Weights of a small GPT-style language model, trained from scratch on English Wikipedia: 6915 steps.
Each number is 200 + 40 x the weight over its row's rms, rounded and kept within 0 to 999. Layers, rows and columns count from 0. The size before them is the row's rms in percent of the matrix's.

# layer 9 MLP down, 320x1920, rms 0.109, rows 251-267, columns 1536-1727
101,256,131,191,199,175,204,164,222,252,166,189,160,176,171,213,95,206,186,173,191,201,250,185,225,255,184,182,182,269,188,185,257,243,97,250,235,178,187,218,147,171,250,176,173,229,173,184,199,109,182,164,190,187,209,157,225,198,205,166,140,231,237,196,183,218,238,284,236,144,139,210,181,242,185,261,194,153,274,188,153,191,275,284,196,254,205,234,197,108,202,202,210,189,286,108,169,224,151,221,265,186,184,261,164,226,189,212,244,144,215,150,206,174,180,247,209,155,165,192,185,119,248,185,113,158,307,212,170,192,192,205,255,192,200,193,177,191,231,148,188,239,189,188,164,149,247,223,196,171,220,262,265,152,165,203,229,225,148,196,199,201,172,134,210,107,255,214,226,185,210,191,210,167,238,265,203,212,232,257,247,255,200,268,152,180,162,166,176,174,250,215,125
099,177,254,256,235,182,178,196,146,168,154,222,216,241,219,211,145,242,210,108,184,259,203,148,218,145,200,250,208,268,208,248,256,253,136,181,156,159,202,203,246,205,173,178,174,168,162,241,250,243,180,172,225,194,222,232,242,226,250,137,131,203,188,159,211,249,245,224,217,208,127,129,210,167,216,133,188,184,232,237,228,213,258,218,231,195,151,189,274,170,238,169,155,187,211,120,173,210,216,190,161,161,186,147,193,190,204,177,208,205,127,153,231,162,205,168,222,242,154,205,208,179,228,147,234,235,290,221,170,165,235,225,140,233,180,232,208,190,200,191,163,241,298,196,181,254,221,215,214,199,105,199,186,194,162,135,302,303,166,298,174,214,235,235,234,214,208,245,218,197,182,228,209,199,160,199,212,229,263,259,124,214,136,149,162,213,217,194,165,160,197,202,244
100,170,249,190,230,274,191,204,186,220,211,220,200,228,235,214,242,127,199,171,184,203,193,167,299,294,213,177,146,207,179,286,228,313,168,149,200,175,206,223,171,186,195,240,268,241,223,176,213,151,223,199,222,243,264,202,178,209,223,213,146,118,191,247,242,227,270,240,219,264,108,177,168,176,173,214,145,168,102,172,189,236,239,185,163,232,244,162,220,235,233,312,236,202,233,204,263,280,149,219,146,169,153,244,233,246,155,207,194,232,199,223,217,209,159,175,211,172,227,167,162,107,143,125,238,151,132,193,201,155,183,236,170,181,248,231,176,212,160,255,131,210,222,221,207,214,255,205,252,137,175,229,185,171,214,217,182,171,251,197,279,211,207,219,194,173,246,172,208,179,233,190,234,311,149,180,155,189,200,188,221,148,172,234,205,230,164,156,266,140,195,139,193
095,258,240,149,149,247,197,258,163,243,217,149,224,214,221,186,186,176,198,270,224,202,255,227,183,167,184,154,222,216,173,180,197,246,129,164,259,259,207,207,215,154,168,148,227,150,240,156,159,172,171,189,205,180,153,252,191,178,215,244,255,188,186,140,208,134,257,211,215,174,261,191,93,234,217,228,225,250,154,217,261,210,223,156,177,225,215,198,238,218,247,186,238,240,149,238,184,256,217,214,213,229,227,195,245,228,209,168,175,191,181,261,194,142,201,162,182,228,166,158,179,105,206,189,214,239,177,192,229,222,216,235,230,256,184,172,229,230,209,222,212,262,179,226,176,208,211,173,227,261,296,288,169,154,112,180,201,215,162,181,190,184,128,265,255,215,204,159,257,202,131,186,191,191,164,190,240,221,235,109,177,143,182,198,187,152,278,196,119,168,244,180,215
101,217,197,264,195,226,158,191,116,191,297,174,174,301,189,167,236,170,155,224,187,257,160,226,213,163,209,182,214,252,265,240,184,214,216,204,155,177,207,225,195,224,126,241,204,215,255,261,218,207,204,206,228,237,198,158,155,197,205,213,149,257,192,188,256,171,153,244,242,153,229,232,214,203,158,243,249,159,227,185,203,190,202,282,193,182,177,157,296,221,155,240,247,216,147,181,192,180,241,122,196,183,261,243,185,183,233,149,152,207,165,188,217,228,237,164,163,146,164,255,204,149,201,252,185,237,210,183,213,198,268,157,153,162,155,210,221,215,148,231,91,227,145,146,308,226,144,203,259,243,142,236,184,224,208,193,204,119,254,172,227,134,193,178,184,179,185,216,157,210,167,206,161,263,180,226,182,265,224,180,157,224,224,169,258,212,169,261,200,248,217,266,241
103,204,130,90,180,234,243,228,193,195,196,197,245,141,205,181,190,225,156,216,243,203,183,242,162,218,257,236,223,186,231,238,208,285,206,190,206,219,226,171,239,142,191,237,206,219,248,177,235,197,192,171,190,184,182,213,211,154,190,159,200,218,153,184,228,202,253,152,212,122,225,151,162,194,173,238,149,132,151,188,239,265,98,170,192,203,204,271,279,205,203,241,217,257,185,212,176,278,224,165,241,202,153,134,227,171,256,233,248,211,281,222,194,203,146,179,191,192,191,201,185,149,220,145,213,256,240,262,150,108,191,250,170,193,221,305,196,194,205,180,215,153,180,168,274,211,177,232,170,173,290,160,239,196,105,159,232,163,204,207,100,198,174,247,194,171,187,212,141,179,205,163,180,288,246,116,128,209,204,205,238,142,264,208,209,230,192,198,154,171,171,170,158
100,93,325,276,200,126,183,206,190,153,142,210,147,104,202,155,205,234,239,169,210,166,226,224,245,245,226,136,226,211,217,177,180,176,225,203,188,246,179,121,215,235,176,245,222,178,280,94,169,176,206,207,251,162,212,183,161,221,175,183,159,184,211,200,229,265,228,167,266,183,174,215,176,251,169,196,142,156,206,245,169,233,201,252,203,231,283,122,184,312,234,223,219,276,178,123,235,165,194,208,174,152,251,237,227,127,244,195,264,184,173,212,237,203,223,157,145,146,237,195,254,116,259,188,184,209,172,241,107,194,209,187,205,220,142,203,186,150,226,210,177,182,242,151,148,219,224,155,157,211,202,231,93,217,208,162,163,220,143,138,164,231,213,209,237,238,252,178,178,192,203,233,257,248,199,111,228,167,165,171,188,207,169,279,221,239,269,188,173,181,228,251,152
099,192,290,189,218,232,135,229,226,150,213,110,254,160,232,192,218,225,216,160,221,170,241,181,195,124,217,196,223,184,230,220,148,227,201,264,148,187,205,252,253,191,237,177,192,241,192,253,216,277,208,214,209,193,166,188,244,249,207,225,223,274,198,264,145,248,243,29,163,263,185,280,151,211,229,260,202,206,170,222,230,248,206,188,227,195,264,176,123,165,257,161,251,212,159,212,176,150,204,298,214,192,179,175,224,277,240,170,188,243,192,213,232,179,172,199,288,222,205,123,173,171,197,206,130,182,201,147,257,245,280,220,208,183,190,188,182,216,209,275,185,199,261,178,248,186,161,152,248,277,126,120,237,201,221,177,231,236,149,224,196,216,175,238,218,232,311,203,274,176,204,187,156,256,167,170,172,237,188,153,130,151,165,133,254,220,204,191,174,299,227,245,148
096,264,209,249,83,201,198,210,203,239,190,190,146,246,196,246,214,150,184,217,227,204,214,205,225,152,201,194,208,168,282,188,171,173,206,191,281,205,185,230,121,200,213,188,181,213,214,101,256,203,194,176,205,216,175,169,207,268,223,164,205,215,179,167,245,189,182,243,160,133,214,201,249,248,185,154,276,260,162,217,227,243,227,180,85,223,223,278,169,214,220,200,175,239,192,268,231,167,129,154,195,184,192,259,194,236,229,190,201,228,229,218,192,260,200,137,160,193,182,200,220,112,188,195,153,261,196,193,265,257,217,180,251,244,187,261,210,209,218,158,246,169,174,229,217,166,217,119,187,210,215,135,198,227,180,188,185,193,206,157,205,260,208,243,185,299,135,224,184,223,278,208,135,161,192,244,159,238,202,214,246,146,129,178,249,221,197,262,164,234,236,238,196
099,192,166,229,186,200,194,275,169,185,180,194,206,196,234,221,181,214,181,244,177,205,224,210,175,176,259,211,186,214,140,232,234,207,132,177,235,151,210,242,187,207,255,233,134,190,209,187,252,224,242,194,254,203,292,242,246,211,212,261,239,191,182,214,106,190,185,235,196,238,245,137,119,182,204,200,127,181,162,149,153,189,162,222,238,201,201,129,154,217,128,199,140,219,205,207,252,183,259,218,207,150,182,190,159,172,130,174,219,205,246,136,157,229,219,238,251,239,222,201,167,236,193,154,255,204,266,260,120,230,219,254,198,143,192,202,152,169,208,88,198,157,164,169,266,153,222,183,203,212,180,223,191,181,183,166,184,173,184,206,214,137,194,239,173,220,146,186,208,141,127,159,212,251,248,232,224,229,253,170,233,205,256,190,130,214,185,236,132,187,204,169,180
098,269,226,210,164,222,283,188,225,230,256,257,215,222,198,154,176,143,192,225,272,158,254,209,184,139,180,156,196,221,129,155,244,139,241,243,158,122,247,121,193,166,176,169,228,219,251,295,163,252,219,225,239,199,160,206,239,271,253,214,215,173,140,162,227,238,215,199,221,239,209,212,279,188,214,230,262,229,233,229,202,284,167,209,177,242,154,227,185,149,201,169,168,256,225,159,279,177,206,187,199,218,164,211,256,324,216,125,230,218,269,267,206,159,157,220,203,213,176,221,196,224,273,247,217,198,161,144,229,261,220,154,183,176,200,229,158,166,264,168,158,238,206,143,185,204,186,220,198,261,142,217,206,107,218,258,153,158,186,203,228,242,241,194,268,144,139,243,253,242,172,190,244,226,314,201,193,222,193,234,195,178,176,262,158,188,188,177,104,156,159,294,172
099,184,222,222,143,214,205,182,250,160,175,196,176,215,180,189,198,202,229,199,258,215,208,295,251,225,267,249,252,218,204,194,167,198,239,157,249,283,175,250,258,204,220,174,161,230,268,213,186,157,148,230,172,213,140,197,190,171,172,215,134,228,206,238,231,154,193,209,174,283,194,251,168,208,122,199,216,254,221,219,233,231,240,186,151,131,141,153,194,114,123,219,268,151,113,192,229,143,211,199,235,298,184,241,208,209,159,184,156,231,178,200,172,220,170,237,265,221,143,118,209,202,200,191,169,213,183,270,155,184,165,154,255,256,241,178,262,220,145,177,174,191,174,232,138,233,170,172,226,141,181,153,236,160,202,153,241,205,141,224,182,168,255,193,158,121,173,230,192,182,220,161,183,207,198,159,219,236,180,243,176,203,280,128,207,182,236,163,253,174,213,191,172
098,263,209,101,163,175,137,186,235,175,237,232,231,173,238,114,251,258,90,296,244,159,271,240,238,241,187,238,171,179,256,199,277,194,149,158,153,191,185,125,171,198,272,174,169,218,267,327,260,255,264,223,159,170,203,241,217,178,196,205,228,214,174,176,178,209,219,167,188,152,137,204,197,128,186,248,227,184,200,213,170,198,242,264,215,230,162,172,281,159,175,274,161,209,204,270,236,235,173,234,227,168,209,144,157,179,230,195,247,217,178,164,188,186,239,177,220,191,201,235,179,211,109,165,174,234,255,162,220,227,253,173,182,191,175,171,181,281,245,221,235,239,203,256,236,177,127,214,155,262,257,197,193,214,228,197,204,184,174,228,142,185,202,169,162,216,213,176,164,198,244,220,248,249,211,245,224,200,260,175,101,195,189,138,167,236,148,233,177,201,164,213,233
099,187,177,216,218,237,135,167,169,210,168,255,224,189,190,205,168,128,224,165,173,206,230,214,202,208,228,184,144,205,237,263,128,173,181,191,189,236,263,206,186,220,91,200,195,192,313,221,185,169,160,133,243,212,172,176,151,206,201,206,254,263,226,198,175,183,193,188,219,222,211,130,189,170,146,168,216,197,201,227,233,189,239,227,155,267,178,230,194,242,210,142,239,164,224,229,207,220,110,135,200,174,190,147,210,138,237,183,191,185,238,225,176,161,246,226,154,181,266,230,244,157,206,180,200,171,207,145,134,178,220,162,203,204,191,191,189,163,211,160,185,175,209,235,246,177,196,209,229,171,208,186,147,224,217,211,129,167,149,223,188,156,185,280,165,224,153,251,136,231,255,186,172,161,202,242,143,176,133,207,190,195,179,243,254,201,180,187,222,183,217,236,141
101,189,203,262,175,112,150,164,179,185,240,220,209,180,138,189,123,138,143,186,229,291,296,139,166,259,163,196,201,254,226,209,212,251,156,248,190,237,249,193,167,207,273,166,206,197,200,123,158,242,231,274,226,224,154,249,203,185,213,93,214,256,159,223,228,146,145,220,230,301,222,173,235,223,229,155,175,146,208,228,151,218,187,205,217,230,166,228,217,202,185,197,236,228,180,199,195,201,273,159,211,148,225,167,293,264,248,190,189,174,195,197,214,209,184,167,219,258,211,226,219,215,272,195,161,211,217,215,255,176,171,195,226,202,120,177,218,132,251,195,238,220,162,191,183,234,219,148,236,225,236,273,210,214,201,169,209,129,153,219,198,147,189,178,202,195,240,247,269,156,148,220,239,307,250,126,245,191,226,190,245,211,203,171,228,154,180,186,242,211,168,248,219
101,162,249,176,223,216,232,200,227,179,171,269,226,154,158,172,195,179,166,203,237,144,213,104,227,266,258,168,236,191,207,224,205,151,238,229,242,197,170,230,215,234,180,251,184,145,128,150,165,114,233,253,232,166,103,190,188,196,207,224,172,182,227,99,280,208,170,184,179,139,166,191,137,166,235,265,316,226,198,146,187,198,208,208,206,188,172,136,141,196,272,159,177,238,198,215,242,194,189,215,193,180,207,214,220,168,223,171,66,160,140,183,137,259,194,175,217,242,250,169,212,157,174,234,192,118,125,147,187,207,224,208,194,158,225,188,125,154,150,157,138,198,171,199,210,136,200,103,193,233,236,155,188,150,185,151,156,210,144,216,216,233,255,208,206,219,212,194,257,201,174,224,238,197,155,225,206,117,212,240,221,242,228,179,216,181,224,269,292,188,168,205,182
100,188,173,205,149,166,220,233,247,190,199,225,150,153,284,177,171,200,188,176,231,182,181,222,157,184,197,207,206,174,251,154,227,244,173,219,137,209,194,146,182,214,176,214,177,225,275,120,287,151,216,203,193,220,219,197,176,292,240,142,278,195,199,158,181,217,156,199,178,182,198,226,262,278,216,243,211,166,206,156,240,213,222,215,207,180,157,229,203,194,183,186,209,182,176,242,155,259,208,186,287,142,295,193,217,218,157,224,210,127,217,304,212,193,204,156,210,178,249,208,153,142,222,254,198,272,260,214,258,197,218,188,199,181,128,185,148,220,162,241,209,173,121,240,251,116,163,153,151,162,217,196,193,203,181,159,278,243,119,252,200,239,206,213,286,211,140,188,208,164,229,159,112,249,255,241,223,172,272,131,182,190,222,168,236,156,258,231,167,263,132,191,222